python train.py --n_kv_head=10 --vocab_size=16384 --norm_place="pre" --norm_eps=1e-06 --parallel_block=false --init="normal" --init_std_o=0.00482 --init_std_down=0.00482 --optimizer="adam_atan2" --lr=0.000429 --weight_decay=0.27 --train_tokens=884400000 --dataset="wikipedia_en"
Each number is 128 + 32 x the weight over its row's rms, rounded and kept within 0 to 255. Layers, rows and columns count from 0. The size above them is the row's rms in percent of the matrix's.

# layer 10 MLP down (transposed), 2560x640, rms 0.0452, rows 1713-1755, columns 80-159
size [102  92 102 107  93  93  88  96 106 107  99  98  98 107  98  98  96  99 100  96 108 112  95  94 101 106  95  99  98  92 101  98  97  89  98 105  81 103 100 106 102  96 103]
[[113  88 150 138 173 154 137 142 191 171  92 159 127 132 172 155  67  60  84  49  72  73 168 153  93 111 131 137 116 195 130 125 117 143  94  87 127 161 163 152 134 204 126 133  76 114 114 135 143  77 127 163  88 117 138 104  91 117 178 184  91 161 105 170 108 112 134  78  97 128 123  56  80  87 111 149  98 153 108  98]
 [ 84 172 133 131 157 125 164 151 193 127 104 128  81  82 150 173 128 159  95 239 127 172 109 157  92 158 124 160 130 137 114 159 172 128 101 183 130 178 101 128 141  87 106 101 139 188 118 163 120 146 132 122 100  82 120 170 120  91 141 129 113 121 121 100 149 115 140 149 141 126 116 117 100 115 103 137 136  90 147 138]
 [105  69 101  99 111 155 157 168 141 122 147 129 121 157 160 123  62 131 129  76 120 129 135 123 135 137 176 144 162 148  95 130 152 142 102 106 104 121 140 113 114  75 175  87 170 151 139 171 116 188 156 133 105 145 109 176 125 142 107  77 155 159 147 133 125 119 198 112 131  89 116 153  79 152  43 113 119  67 120 154]
 [ 90 153  85 127 149 138 122 118 126 126 124  84 184 114 156 133  75 100 172 126 177 127 122 138 152  73 147 122 130 102 160 166 120 121 171 118 134 130 117  92 156 123  87 145 137  96 138 195 113  87  92 152 183 177 155 133 128 208  98 110 122 119 158 103 105 135 140  76 130 102 152 129  77 104 153 150 109 146 166 142]
 [136 120 141 120 157  80 146 146  82 133 131 137 150 105 150 120 126 121 167  22 129 191  63 140 133 122  94 172 126 115 124  86 148 114 156 133 171 175 173  93 101 177 158 107 136 117 162 108  89 121 136 186  62 113 118 146 103 129 113 106  79 132 121 160 111 132 117  88  95 129 124 135 102 101 111 166 116 124 157 164]
 [179 108 127 148 160 117 155 151 142 111 130 166 185 164  87  29 110 188 110 130 161  55 164 155 116 104 122 143  80 144  69 117 204 140 157 179  60 156 112 121 108 121 120  80  98 138 167 139 106 142 146 149 159  69 140 153 145 135 146  96  97 147 151 167 167 165 161 132 147 171 134 122 112 132 186 102 123 213 107 132]
 [145 105 144  89 139 156 175 123 196 175 139  60 103  90 138 137 102 167 123 241 103 156 121 141 117 141 154 158  91 149 171 169 134 111 136 196 157 114  74 128  86 115 140  91 174 160 159  69 158 112  65 137 147 102 114 157  86 127 108 131 150 111  95 109 120  79 129 114 156 126 138 179 153 110 192  85  43  95 102  97]
 [ 86 130 156 146 112 170 152  98 130 132 108 162 122 120 173 121 110  71 147  53 176 154 144 128  75  97 115  82 130 183 143 125 204 161 132 187  70 161  35 158 115 128 141 174 135 113 135 154 133 112  98  95 129 167 118 161 126 183 106 155 127 186 178  83 101  68 111 140 113 117 142 107 146  76 122  60 136 132 192 136]
 [124 110 130 202 100 133 130 119 129 110 132 169 102 102 148 131 179 116  80 118 142 106 179 100 125 178 114 105 121 102 107 182 115  82 120 127 116 187  74 104 100 157 168 159 194 137 117 184 125 110 164 173  91 111 107 134 100 101 165 182 107 159 122 103 130 164 169 138 108  86 136 108 101 110 176 128 160 144 120 131]
 [106 129 111 202 133 201 180 168 161 147  51 182 112 165 136 128 111 138 100  45 123 120  96 108 173 140 110 121 159  83 118 155 171 120 152  94 188 196 132 112  97 146 159  88 141 116 134 100 131  81 179  87 109 117 145 101 125 165 128 124  78 151 110  85  94 112  88  91 117  99  74  77  98  83 114 115 184 127  92 161]
 [128 138  96 155 199 106 131 123 154 182 124 161 161 164 200  90 106 104 140  65 143 173 109 135  77 208 183 175 124 143  97 107  61 143 131 166 135 124 133 101 132 175  93 114 137 150 121 167  44  81 115 152 110 125 140 108 167 143 150  98 157  60  92 102 102  88 155 135 114  38 154 157  89 116 168 116 107 132 152 134]
 [124 159  95 117 121 124 121 139 144 127  63  74 151 120  87 111 131  53 121 187 120 122 125  76 142 156 163  67 110 148 150 114 142 108 162 124 155 106  51 152 130 127 120 106 149 128 139  98 137 154 143 135  96  87 115  62 153 113 169  68  93 108 162 132 158 159 107  67 123 147 173 156  99 160 176 146 126 150 101  99]
 [ 90 175 109 122  91 146  95  98 126 127 106  97 127 148  95 148 138 158 154  43  99 197 128 148 145 131 161 207 144 131 172 122  98 154  89  61 153  77 140  94 159 102 155 133 134 140  91 170 128 186 113 100 127 125 136 124 172  80 124 159 156 168 128 131  93  86 151 153 128 143 151 155 139 130 121 120  89  93 121 148]
 [136 169  76  96  99 122  84 150 124  90  54  79 102  68 124 149 132  87 186 114  71 133 161 150 179 170 121 108 176 148 108 158 128  86 184 148 124 192 111 135 124 156 133 100 148 148 118 111 140 104 170 135 142 127 153 158 123  76  94 112  78 148  50 105 160 119 179 194 160 114 100 121 139 146  98 149 142 118 124 177]
 [101 139  67 124 151 165 102 128  90 109 116  95 201 124  85 131  97 143 154  58 109 143 124 130 150  78 159 114 162 126 152 132 146 136 146  97  92 121 183 129 128 131 121  89 124 121 150 192 120 123 134  79 149 139 183 178 129 145  74 121 231 106 137  94 164 128 115  99 196  89  92 180 186 165 163 100 153 133  71 205]
 [171 119 107 106 143 131 148 140 148 115  91 112 138 114 130 105 100 118 105  63 107  68  74 127 132 102  73 124 178 149 124 150 104  95 151 162 113  88 117 141 162 107 122 107  93 133  97 171 118  63  76  83 107 138 157 112 155 120 100 167 175  70 113 125 131 150 145 140 154 104 130 111 136  93 100 109 130 112  88 161]
 [ 57  89 124 143 141  34 147  96 180 172  78  91 162  79 124  33 110 124 162 128  84  80 177 105 110 176 196 216 114 125  61 129 171  75  80  63 160 170 144  81 132 125 118 128 124 100 145 148 104  79 132 145 142 138 156 132 137 187 178 142  93 116  86 151 123  87 145 107 180 135 129 114 102 132 160 163 100  88 139 139]
 [152 158 124  94  90 163 143 121  76 116 130  98 115  79 131 122 155 125 120  33 134  63 167  98 113 149 171 112 135 150 136 142 189 102 144 136  96  97 113 115  79 186  94 156 120 134 111 152 107  64 169 123 115 152 188 157 168 175 140 143  75 149  88 155 155 139 187 144 162 111 175 119 177  81 149 119  95 165  82 112]
 [126 147 129 154 131 144 134 149 135 122 125 142  99 164 124 156 112 141 165  38 155 122 106 160  84 125  81 137 155 112  72 163 121  93  86 100 135  74 118 121  96 132 143 152 146 117 102 127  98 114 168  85 173 125  77  50 130 137 125  97  98 181 117 148 107 181 101 151 109  55 127 160 143  79 124 141 149  79 134 152]
 [155 106 165  68 123 132 131 169 105 178  89 154 122 184  80 156 129  70 210  90 175 137 127 117 124 174 168 115 152 172 115 231 171 101 137 124 124 122 120 159  56 140 123 121 127 140 114 111 119  82 109 106 123 121 160 170 121  96 136  76 140  71  99 101 182 117 161 169 145 135 212 126 115  95 132 164 178 168 169 112]
 [177  91 171 145 194  76  63 131 165 144 123 109 207 135 160 122 142 118 103   0 105 135  86 134  84 118  66 146 124  92 138 119 178  87 164 108 114 126 166 194 141 116 118  94 114 179 123 195 162 144  99  99 103 167  87 120 159 123 158 159 153 163  88 156 123 105 141 173 164 110 138 154 117 136 122 149 147  52 141 104]
 [103 139  96  74  83 171  93 132  42 133 144 125 154 158 171 136 181 132 116   3 143 132 163 153 152 107 109  94 126 163 147 141 179  88 123 133 116 174 157 125 150 139 146  94 171 179 153 123 186  74  69 134 140 110 124 134 136  81 123 152 125 120  97  84 135  64 124 162  92 160  91 143 166 113 102 137 111 134 130  75]
 [156  63 196 159  82 170 156 124 139 165 102 176  75 153 105  96 134  99 103  92  69 113 194  87 104 131 117 131 121 172 125 146  92 118 159 160 154 123 133 129  93 134 100 120 135 152 135  80 143 151 110  89 145  90  84 137 110 192 164 140 105 113 140 153  86 104 144  71 157 107 140 172 132 152 144 138 109 118 132 122]
 [ 95 169  73 139 119 103 104  90 110  93 119 148 192 115 115 136 159 119 121 255  81 184  63 105 127 129 152 138 124  85 133 153  98 188 146 167 128 144 135 145 160  95 108 170 191 136 133 131 137 190 163 131 147 219 142 155 148 118 156 178 146 127  94  81 133 209 105  75 100 123 148 125 127 166 148 201 157 110 127 101]
 [118 118 132 143 131  85 119 139 120 132 110  88 154  70 118 143 102 129 146 110 166 143  96 139 129 101 148 135 185 139  92 121 147 182 152 100  65 127 104 121  81 143 149 190 102 156 156 113 124 131 128 128 103 125 146 112 136 147 131  88 135 132 126 142 128 148  78 142 115 147 118  59 130 134  96  92 164 159 120  98]
 [116 111  19 102 146  88 128 130 143 125 121 118 147 119  89 118  94 124 124 145 155 148 152 114 140  92 111 118  97 118  53 105 114 122 117  91 156 123 102 133 144 143 133 118  60 174 138  94 165 151  95 121 104 109 155 107 110 153  68 101  95 179  67 175  80 174 160 124 100 156 198 140 138 136 131  78 186 111 143 145]
 [146  73 126 137 116 168  91 155 154  88 111 124 128 124 165 104 150  71 217  82 114 139 109 148 116 107 108 114 162  70 113 125 138  73 124 132 131 144 144 191 161 143 130 145  67 169 169 116 105 169 108 133  92 123 164 100 130  96 150  74 125 157 164 194 163 149  88 177 108 123 188  97 132  98 114 120  96 120 140 185]
 [ 99 138  99 135 113 125  91 107 129 159 124  78 115 127 175  95 106 138 120 196 111  94  85  84 115 153 109 100 115 138 117 106 138 117  91 139 155 153 166 162  81  52 130 112 148 161 101 170 145 125  77 124  96 121  67 140  83 128 129 152 158  82 147 121 126 167 150 183 145 107 145 120 119  79 101 109 110 150  81 129]
 [137 158 154 193  81 136 107 149 139 132 113 100 114 118 163 124 188 149 170  90 133 117 189 192 165 108 125 168 109  69 106 141 115 143 157  72 148  97 118 151 153 144  63 167 175 101 120 123 176  98 150 127 158  85  85 115 101  80 173 146  70 141 120 135 107 125 117 128 120 111 162 117 145 120 162 135 139 121  77 166]
 [164 146 164  87  93 133 126 122  96 152 160 144 113 144  74 131 180 135 182 174 136 129  94 114 196 122 198 105 123 145  76 122 173 118 163 174 164 121 115 112 178 158 119 132 170  96  66 123 146 144 154 144 124 172 165 192  89  85 172 131 162 116 161 181 181 128 131 102 116 100 137 154 156 112  91 125 134 134 147 169]
 [ 89  87 129  96 133 104 182 195 172 136 130  81 102 112 151 126 117 163  89  84  68 139 112 144  89 128  77 110 138 177 115  97 144  95 118 131 152 165 150 124  66 150 111 149  98 152 126 159 117 140  99 121 125  75 125 126  71 135 125 139 104 151  94 182 135 105 158  91 172 140 151 129  81 100 136 131 123 139 156 139]
 [121 103 152 154 200  96 125 123 106 156 134  97 122  63 115 112  97 146 133  62 135 108 188 114 138  78 112 126 116 117  61 132 120  37 148 192 168  73  88 163  84 115 114 155 144 135 145  56 110 177 111 132  99 111 113 114 113 192 137 139 150 100 169 145 120 110  97 151 126 146  69 127 127 121  89 112 112 122  85 113]
 [ 80 158 131 118 116 142  90 102  95 157  84 115 162 114 126  49 123 119 146  82 217 164 139 112 136 127 140 130 149 126 151 139 105 193 184 140 145 143  99 145 154 164 190 167 139 106 166 189 163 168 139 189 182 116 108 115 135 147 123 122 149 114 101 108 161 121 133 140 109 117 128 127 122 136 169 102 188 161 156 129]
 [ 98 192  77 124 112 163  79 116 101 105 120 147 119  90 134 156 170  39 133 162 126 172  81  88  93 125 129 126 132 145 175  80 151  98 125 119  80 131 148  52 102  97  99 143 132 110  91 120 122 107 109 102 207 146  79 138 161 118 151  90  90 142 124 145  77 139 111 141 170  40 113 115 127 130 159  98  98 146  84 150]
 [182 121  92 102 139  44  92 118 144 124 163 112 149 154 130 112  66 120 158  56 111 130 167  84 147 114 119 149 108 120 184 115 136 128 113 143  66  98  93 123 136 152 127  84 166 109 167 144  86 160 131  94 121 150  99 126 202 166 122  87 104 115 106 103 168 114 176 149 122 115 169  81 126 135 116 180 142 117 149  92]
 [ 65 147 158 142 147 151 145 116 129 141 138 148 163 164  85 113 143  81 146   0 169 117 167 121 118 128 121 141 179  91 130  83 138 155  91 171 143 137 122 163 179  76 114 165 144 101 153 139 133 152  87 122 184 117 141 119 122 111  95 168 129 169 172 134 155 138 139 108 138 118 127 161 139  47  81  71 118 135  85 192]
 [162 131 134 163  77 145 124  90 112 157 145 128  81 124 150 110 107 191 151 248 166 128 109  83 168 106 100 109 134  98 122 170 142 132 163 144 121 136 111 124 140 127 141 101 140 112 117 152  79  97 134 102  97 117 143 140 119 138 108 103 148 108 110 105  94 117 120 136 104 148 112 109 102 139 117 159 152 119 162 203]
 [205 169 144  94 111 156 216 101  71 125  97 155 138 159 120  56 121 101 140  82 123 124 154 186 140 150 109 129 112 136 127 143 173 116 132 136 169 122 113 117 172  96 165 164 178 108  92 128  87  89 106 132 129 135 115 113 114 115 130 144 117 177 142 157  96 108 136 149 156 109 126 108  78 133  87 141 137  97 130 142]
 [130 136  95 111  79 120 153 119  97 124 142 171 111 154 155 115 139 108 139 185 157 121  77 128 108 126 111 142 114  87 141 121  98 135 161 135 112 157 145 137 110 118  56 111 149  95  96 135  80 199 116 162 132 154 157 168 154 152 172  85 168 136 114 116 122 128 144 172 131 127  95 121 127 138 157 176 147 100 157 142]
 [162 197 144 178 150 123 197 119 218 120 140 141 100 132  98 181 122 132 136  58 142 128 149 134  77  66  65 107 156 127 119  97 123  90 138 139 146  90 135  99 132 151 121 130 181 135 118 179  78 161 125  92 118 102 177 109  62 144  72 174 165 144 154 151 177 144 128 122 140 157 128 135  88 151 148  93 140 128 121 131]
 [112 151 152 185 154 150 113 140 146 155 148 130 160 148 160 112  60  42 154 206 131  71 142 130  86 125 136 112 105 108 132 153 137 161 104 156 140 151 184 126 149 119 148 120 191 114 103 138 145 112 146  80 101 153 140 147 139 146 154 105 153 101 135 129 104  63 144 131 111 127 119 100 173 112 140 207 177 176  28 161]
 [146 124 128 140 116  80 136 164 104 223 117 102 122  70 158 121 177 109  99 220  86 198 116 130 119 183 119 169 132 131  87 110 156  90 120 147 106 129 173 144 170  75 178 133 116 117  94 109 198  84  87 123  60  84 152  64 128  87 137 120 201  85 118 113 104 159 116  75  89 108 128 133 138  99 136 150 155 180 130 120]
 [142 159  93 156 190 137 156 135 109 153 112 107  79  66  96 131 131 145 111 106  80 114 108 112 122 133  70 172  97 173 111 128 161  87  84 159  84  88 155 154 135  74 124 139 102 211 162 144 106  75  97 120 101  91 138 145 106  93 134 148 146 188 146  91  92 122 167  96 173 136  73 102 152 107 118 115  58 181 104 126]]
# layer 10 MLP up, 2560x640, rms 0.0434, rows 1714-1755, columns 80-159
size [ 94 112  99  98  98 101  94 106 111 103  97  98 106 104  94 102  94 103  98  98 104 100  99 102 115 101  94  98  88  94 112  94  97  98  99  93 102  98 112 101  95 101]
[[ 75 107 110 118 121 110 147 183  96 143  90 137  75 114 106 153 180 142 169 101 117 110 141  99 118  93  95  88 162 115 108 167 134 164  84 132 121 133 147 125 122 151 152 150 141  94 126 136 133 153 102 152 124 149 169 177  98  86  41  52 159 107 182 104 120 131 145 105 129 171 161 134 134 128 102 109 181 171 124 134]
 [127 120 169 128 133 110 122 136 146  70  89 116  82 141 166 137 162  85 154 124  80 113 136 148 123 166 179 121 136 105 148 100 106 108  67 119 161 197 168 129 160 159 206  68 127 162  94 139 101  91  62 176 105 137  90 144 112 103 166  97 103 136 140  95 141 154 106 140 136 111 105 152  98 131 116  78 107 152 170 114]
 [197 149 193 172 165 116  72 163 209 104  82 136 113 124 165 193 125 127 179 144  83  73 159 150 127  95  83 130 152 145  97 123  94 132  74 171 142 125 163 112 112 152 112 142 162 132 136 105 124 111 123 117  93  90  65 126 106 104 118 134  68 110 107 150  99 124 176  62  93 123 142 163 114 145  78 155  73 112 117  72]
 [138 145 132  55 124  68 134 173 131 157 145 182  82 142 121 124 135 109 144  69 177 110 141 103 153 125 125 136 103 154 119  74 150 134 143 174 127 175  64 138 142 147 168 173 117 107 123 106 149 139 157 174 153 149 133  99 143 138 124 141 115 119  78 144 107 196 123  86 139  88 170 136  94 127 149 163  85 121 123 114]
 [ 97 177 117 147 176 185 102 145 132 100 148 153 139 145 140 153 111  74 158 152  97 101 138 109 121 107 143  98 108  88 152 118 147 114 130 132 138 107 141 135 147 128 160 118 103  74 124 142 137 160 124  94 144 188 109  96 115 162 122 119 111 101 168  84  99  86 151 125 170 137 125 121 128 119  95 150 126 123 107 134]
 [116 160 182 187 196  88 167 120 145 143 128 164  83 150 106 130 128 144 132 100 170 189 161 100 112  92 120 167 134  90  91 122 115  97 152 149 171 156  89 138 108 153 130 121 167 150 175 178 128  94 156 180 123  81 154  76 111 143 160 165 122 117 153 168 127  94 112 124  94 123 121 134  95 162  53 176 130 156  92  97]
 [153 102 128 109 149 125 144 116 178 110 146 137 125 155  92 118 139 119 144 152 133 160 157 139 133 145  71 156  75 185 149 144  97 147 139 111 177 104 193  85 100  84  80  94 193 117 103 179 103 177 132 107 143 112 113  95 134 151  85 129 119 102 131 167  97 133 150 149 108 124 118 104  97 159  75 143 110 130 110 148]
 [ 61 134 118 131 127  67 115 100 131 170 109 107 126 130 134  85  79  96  87 122  87  76 170  26 153  74 135 166 128 125 103 146 143 101  51 131 102 130 121 133 113 166 131 127 166 146  99 111 172 115 152 155 136 131 154 118 168 148 139 145 100 140 167 101 156  98 126 177 167 135 190 136 144 108 128 138  65 113 235 120]
 [113 122  78 201 174 120 121 142 146 114 128 153 135 110  88 115 129 112 118 102 161 126 157  76 154 125  81 165 135 107 149 142 137 106 152 116 182 164 147 157  93 123 100 131 205 115 143 136  57 147 130 143 100  93 126 115 101 153 166 172  97 124 131 121 161 118 100 131 123 112 154  81  55  76  92  76 181 122 122 101]
 [113 146 147 149  89 109 137  95 103 156 123 152  85 150 109  91 199 111 121  96 106  90 153 153 154  41  79 172 162 154 124  92 152 162 129 146 185 140 168 139 108 146 172 134 148 146  59 135 153 135 130 162 206 140 137 109 122 151 109 104 150 173  77 169 114 126  80 109 150 155 129 112 125 139 129 118 133  77 115 117]
 [144 116 145 144  75  77 138 142 169 131 150 179  88  91 143 109 178 153 140 161 136 124 181 148  91  91 146 150 131 118 119  89 147  70  87 111 135  74 174 122  82 156  92  98 120  98 112 138 164 103 123 123 114 130 153 142 115  73  83 148  71 151 145 175  96 111 126 159 158 140 141 148 149 127 156 132 125  61 146 156]
 [127 105 149 156 108 146 107 113  92  51 107 187 117  62 166 100 133  62 116 126 100  94 130 174 162 137 105 131 192 115 142 143  88  66  33 128 110 130 195 131 128 136 171  89 165 142 108 135 179 125  75 128 112  82 107 119  92 109 102 135 123 159 126  91 168 172  97  55  83 119 150  99 122 134 164 118 116 115 130  72]
 [190 124  86 188  89 149 144 165 107  90 178 136 105 143 137  88 146  69 140  96 176 110 160 107  94  54 164 112 180 126 148 125 130 107 123 170 116  61 110  92 128 121  77 161 202 108 142 149  68 209 123  77  95 122 181 126 155 164 141  82 143 191 108 154 145 124 123 115 146 168 164 142 161 107 177 149 185 156 128 114]
 [146 143 125 136 133 159 112 155 144  86  34 109 177  97 176 189 140 120 181  92 175 144 130 155 153 177  76 164 114 165 167 175 102 157 105 119 220 140  89 151 136 121 167 142 118  57 160 129 161 107  36 127 146 148 101 148  98 153  77  74 150 126  97 126 136 134  76 115 109 104 107 188  94 132 126 113 129 103 184 109]
 [ 88 160  98 105 118 104 119 157 172 106 171 106 167 129 132 132 121 110 130 109  99 159 147 117 178 121 114 125 106  79 138 112 128  89 151 162  79 107 165  98 178 162 176 138 162 161 161 131 110 213  74 144 134 114 127 136 164  90 108 138 137 104  97 186 122 130 176 174 130 145  79 200  98 115 133  93  90 113 188 166]
 [182 123 150 139 104  97 130 107 108 129  91 133 115 125 144 125 128 153 140 119 120 129 132 103 165 130 115  88 123 138 177  72 213 105 160 144  99 139 134  85 134 158 108 146 155 118 128 133 176 105 137 111 164  79 106 136  85  51 117  59 155 145 130 172 134 135 111 122  79 116 149 135 135  76  99  87 115 112 134 136]
 [174 161 144 103 109 141 138 129 172 128 134 138 143 141 103 135 196 125  98 120 100 195 138 132 177 133 162 176  97 101 152 108 101 134 192 132 184 141 127 130 103 167 189 110 161 129  77 149 134 136 130 127 108 129 123 128 125 130 194 131  89 104  72 126  98 120  61 116 155  95 188 146 119  91 151 133  76 148 123 100]
 [115 139 159 100 158 127  92 117 116 100 148 141 124 152  87 165 147 153 109  97  82  92 116 128 181 153 124 134 145 125 132 104 196 100 177 144 170 189 142 126 138 143 138  97 188 176 144 116 140 120  85 124 138 155  65 161  95 118  81  98 161  90 117  95 131 211 152 166 143 114 149 122 114 126 112 144 138 126 109  22]
 [ 85  56 124 161 112 131  84 149 113  94 115  99 176 131 110 201  82  93 132 120  89 154 166 155 159 145 105 150 173 154 134 129 144 119 101 105 129 115 130 116 127  71 136  84 185 118 155 120 140 159 162 130 143 115 175 147 148 127  89  81 137 130 124 166  76 113  78 117 103 160 139 126 144 164 202 124 166 126 130  87]
 [117 146 101  96 129 181 128 117 106 109 122 131  20 122 124 116 126  52 133 119  95 114 143 100 159 130 102 156 146  94 175 119 129  68  49 136 134  81 200 119  94 132 147 157  92 142 100 175 101 122 129 152  78 152  97 133  74 147 143 140 186 104 121 145  68  86 127 129 150 120 144  89 159  80  85 146 153 134  74 116]
 [134 137  94 137 143  84  80 118  69 121  96 114 104 159 120 135 114  77 166 101 154 117 132 123 146 122 134 104 125 133 137 111 144 139 176 205  86 115  88 136 133 135 132 156 186 142  95 148  76 161 153 194 151 134 129 120 161 121  95 112  85 138 133 154  84 151 138 191 146 142 155 105 167  88 155 190 131 113 158 134]
 [ 96 136 117 112 114 123 179  96 126 203 143 112  83 142 109 114 130  82 141 107 176 100 140 161 101 141 176 107 172 110  52 120 145 133  62 175 110 191 130 103 116 121 184  63 177 110 123 104 195 178 174 140  61 175 102 168  74 105 113 121 143 137  75 128 123 143  80 155 151 148 175  89 120  83 104 165 103 121 129 186]
 [145 125 123 144 148 109 107 151 152 151 131 134 126  99 113 111  84 142 112  75 112 109 107 107 143 119 150 121 151 114 128  92 164 109 141 115 125 138 143 123 131 129 146  95 138 139 218 111 112 114 108 146  58 100 116 123 140 110 164 150 121 176  97 128  98  92  83 127 134 173 168 136  83 156 148  32  76 104 161 149]
 [ 72 161  91  88 158 125  77 122 150 108 113 171 128 167 161 152 130  91 148 140  94  96 173 123 128 135 102 152  85 143 135 116 163 173  53 134 174 119 119  92 112 199 164 121 133 119 140 122 127 116 118 121 113  96 119 149 114 111 132 150 144 137  88 171 124 147 171  90 146 141 161 166 175  70 149 156 125 117 153 154]
 [120 156 152 139 122  90 105  90 174  65 156 148 117 149 149 135 128 120 120 102 111  51 137 159 133 100  80 111  91 114 124 109 114 156  66 175 106 112 131 110 131 138 114  98 169  95 102 159 121 181 123 168 133  93  92  80  69 146 179 115  97 114 148 152 188 198  74  87  47  98 186 106 130 162 141  88  70 113 146 144]
 [106 126 201  92  83 100 139 139 130  97 119 160 138 115 161 165 104  82 109  91 131 205 169 138  83 124 129 157 132 156  78 105  76 196  70 107 142 130 114 140 173 154 110 193 133 119 121 121 146  63 110 175  96 126 140  99 117 107 118 132 107  50 126  92 140 103  97 139 123 110 129 115 135 143  94 127  92 134  65  72]
 [142 121 137 192 137 135  86 171 126 109 161 142 102 119 118 186 145  92 129 145 152 158 165 102 155  62  96 128 122  76 139 104  95  89 132 142 118  72 201  94  98 139  82 135 122  94 129 171 162  77 112 168 129 164 143 117 157 152 129 116  48 131 159  98 186 130 107  72  98 226 148 160 131 106 132 147 119 119  92 135]
 [153  90 125 145 109 106  98  87 109 128 106 187 111  60 104 147  80 149 187 113 164 121 151 109  72 131 125 148 113 108 145  72 101  99  86 161 177 202  85 145 124 179 180 117 190 118 136 137 104 135 166 104 114 115 125  96 187 101 101  86 158 159 120 148 121 160  95  72 113 160  96 144  95 108 167 149  73 166 110 148]
 [ 75 129 183 121 166  99 113 154  92 125  91 115 151  66 146 161  74  98 145 105 133  78 185 147  73  84  74 149 114  93 121 171 120 175  75 124 129 111 198 189 107  87  70 127 158  92 134 155 138 138 115  80 105 157  96  79 107 178 129  97  68 112 109  72  68 122 112 150 137 119 145  75 159 131 124 139 132 129 125 100]
 [146 120 202 164 149  79 108 141 165  78 111 154  86 151 137  98 172 168 182 108 113 148 136 101 166 165 100 108  99 103 140 106 115 145 127 132 190 154 102 140 107 190 195  81 117 133  88 141 119 136 109 137 143 120  90 148  96  90  43 158 141 139 149 111 171 136 121 125  25 140 124 107 131 101 114 113 141 155 169 138]
 [127 172 157 157 159 108 131  95 153 127  86 122 106 116 109 140 145 145 149  89 136 154 164 117  88  78 108 128 118  63 175 133 118  92 123 222 138 150 122  97 165 156  96 165  95 140 139 141 107 156 115 134 139 156 117 170 147 114 147 159 151 143  90 101  74 139 130 155 121 180 123 149  93  89  93 164 139 160 107 141]
 [161  87  90  89  83 100 120  43 206 101  62 202 103  68 137 161 125 150 119 113  97 106 145 119 132 119  71  71 110  89 150 133 148 148 106  95 153 140 148 142 110 138 152 127 155  61 101 130 162  94  72 100 163 126 141 130  66 173  93  93  93 185 125  85  97 154 145  54  53  86 109 118 127  99  90 159 108 148 146  92]
 [152 115 150 170 115  87 127 112 147 101 154  84 213  97 167 118 115 117 118  74  84 109 142 126 148 126 167 106 151 126 129 160 178 144 100 161 154 132 137  80 161 112 130 198 154 127 170 130 125 151 144 113  88 129 107 107  76 114 137 148 101  92 164  45 182 169 156  90 148  38 188 156 105 172 143 174 149 124 117  95]
 [ 99 120 172 151  80 151 157 159 117  85  85 131  98 117 142 128 105  76 131  96 176  65  97 181 130 112 187 125  85 162 150 214 152 104 100 158 198  95 159 141 107 141 111 121 175 104 137 125 175 109  89 150  84 120 155 136  83 108 130 116 122 159 110 153  72 138 141  99  89 104  85 137 148  92 191 107 113  76 135 157]
 [111 158 181  61 169 112 104 148 142 162 137 129 138 132 146 149 141 155 150 112 123 136 119 119  90 134 136 132 133 149 140 179  71 141 118 150  95 144 227 121  64 128 112 143 106  61  99 117 112 118 110  87  89 137 137 172  86 116 105 136 169 122 168 148 112 177  89  75 170  62 135 107 107 163  90 137 150 168 125 175]
 [104 121 130 125 232  62 145 154 169 113  94 164 119  86 101 119  97 147  74  76 123 177 130 187 131 133 160 141 114 110 160  52 101 193 115 169 148  87  89 144  67  87 123 146 165 178  97 167 205  90 111  31 157 121 146 148  75 163 152 131 124 136  99 125 115 127 130 128 132 117 126 140 117 160 136 133 114 184 127 130]
 [114 171 119 146 130  71 151 153 129 130 143 107 166 139 121 130 164 188 118 103 107 132 131 152 113 133  89 151  88 160 102 115 102 126 139 154 132 145 142 125 174 103  86 139 121 138 111 126  98 126 121  77  99 113 141 133  86 109  83  86 108  81 138  79 188 109 108 101  93 109 143 165  88 132 114 137 118 167 158 103]
 [126 133 170 179 171 107 158 125 143 145 110 117 148 105  64 124 140  70 129 130 106 136 107 143 141 158 126 156 122 126 157 155 132  82 182 155 105  99 118 152  83 112 166  85 125  92  86 111 121 163 103 187 136 101 127 106 143  42 105 119 145 100 129 119  80 117 162 168  81 152 183 126  79 127 138 132  97  73 140 133]
 [118 149  94 114 120 116 154 116 101  95 101 195 128 150  80 109 152  82 164  95 140 114 107 133 203 126 135 116 124  84  63 116 108  69 110 164 116 152 100 147  96 141 119 168 102  88 109 117 159 149  65 140 140 134  92 104  98 133  74 126  93  93 156 108 139 109 135 108  85 128 190 130 150  31 152 137 172  66 122 171]
 [ 98 196 129 101 145  87 120 145 157  59 112 109  95 135 177 153 184 149 110 151  94 121 171 146 118 116 131 148 169  54 199 154 127 120 124 126 162 109 138 121 144 124 137 136  91  79 137 157 172 126 107 105 110 169 112  65 100 119  87 110 147  97 162 146 114 168  97 159 175 109 133 142 126  86  97 104 108  75 146  79]
 [131 138 164 166 102 107 159 121 149  73 110 122 194 144 131 124 110  80 187 162  92 120 177 146 155 100 115 183 130 125 118  93  59 159 157 127 165 129 141 154  83 118 131 137 129 161 152 119 141 137 194 127 101 141  93 154  96  85 143 127 140  69 132 106 131 112 118 122 188 115 149 178  43 136 111 132 206 157 165 106]
 [162  76  59 114 112 120 127  95 163  67 123 149 166 123 115 136 161  67 128 127 148 132 140 176 177 107 126 206 199 118 139 157 170 220 169 168 114 160 138 169 129 164 125 103 167 133  79 152 146 110  89 107 173 160 154  88 147 141 128 108  98 137 112 136 148  58 150 211 149  88 114 127 119 124  72 157 125 136 118 109]]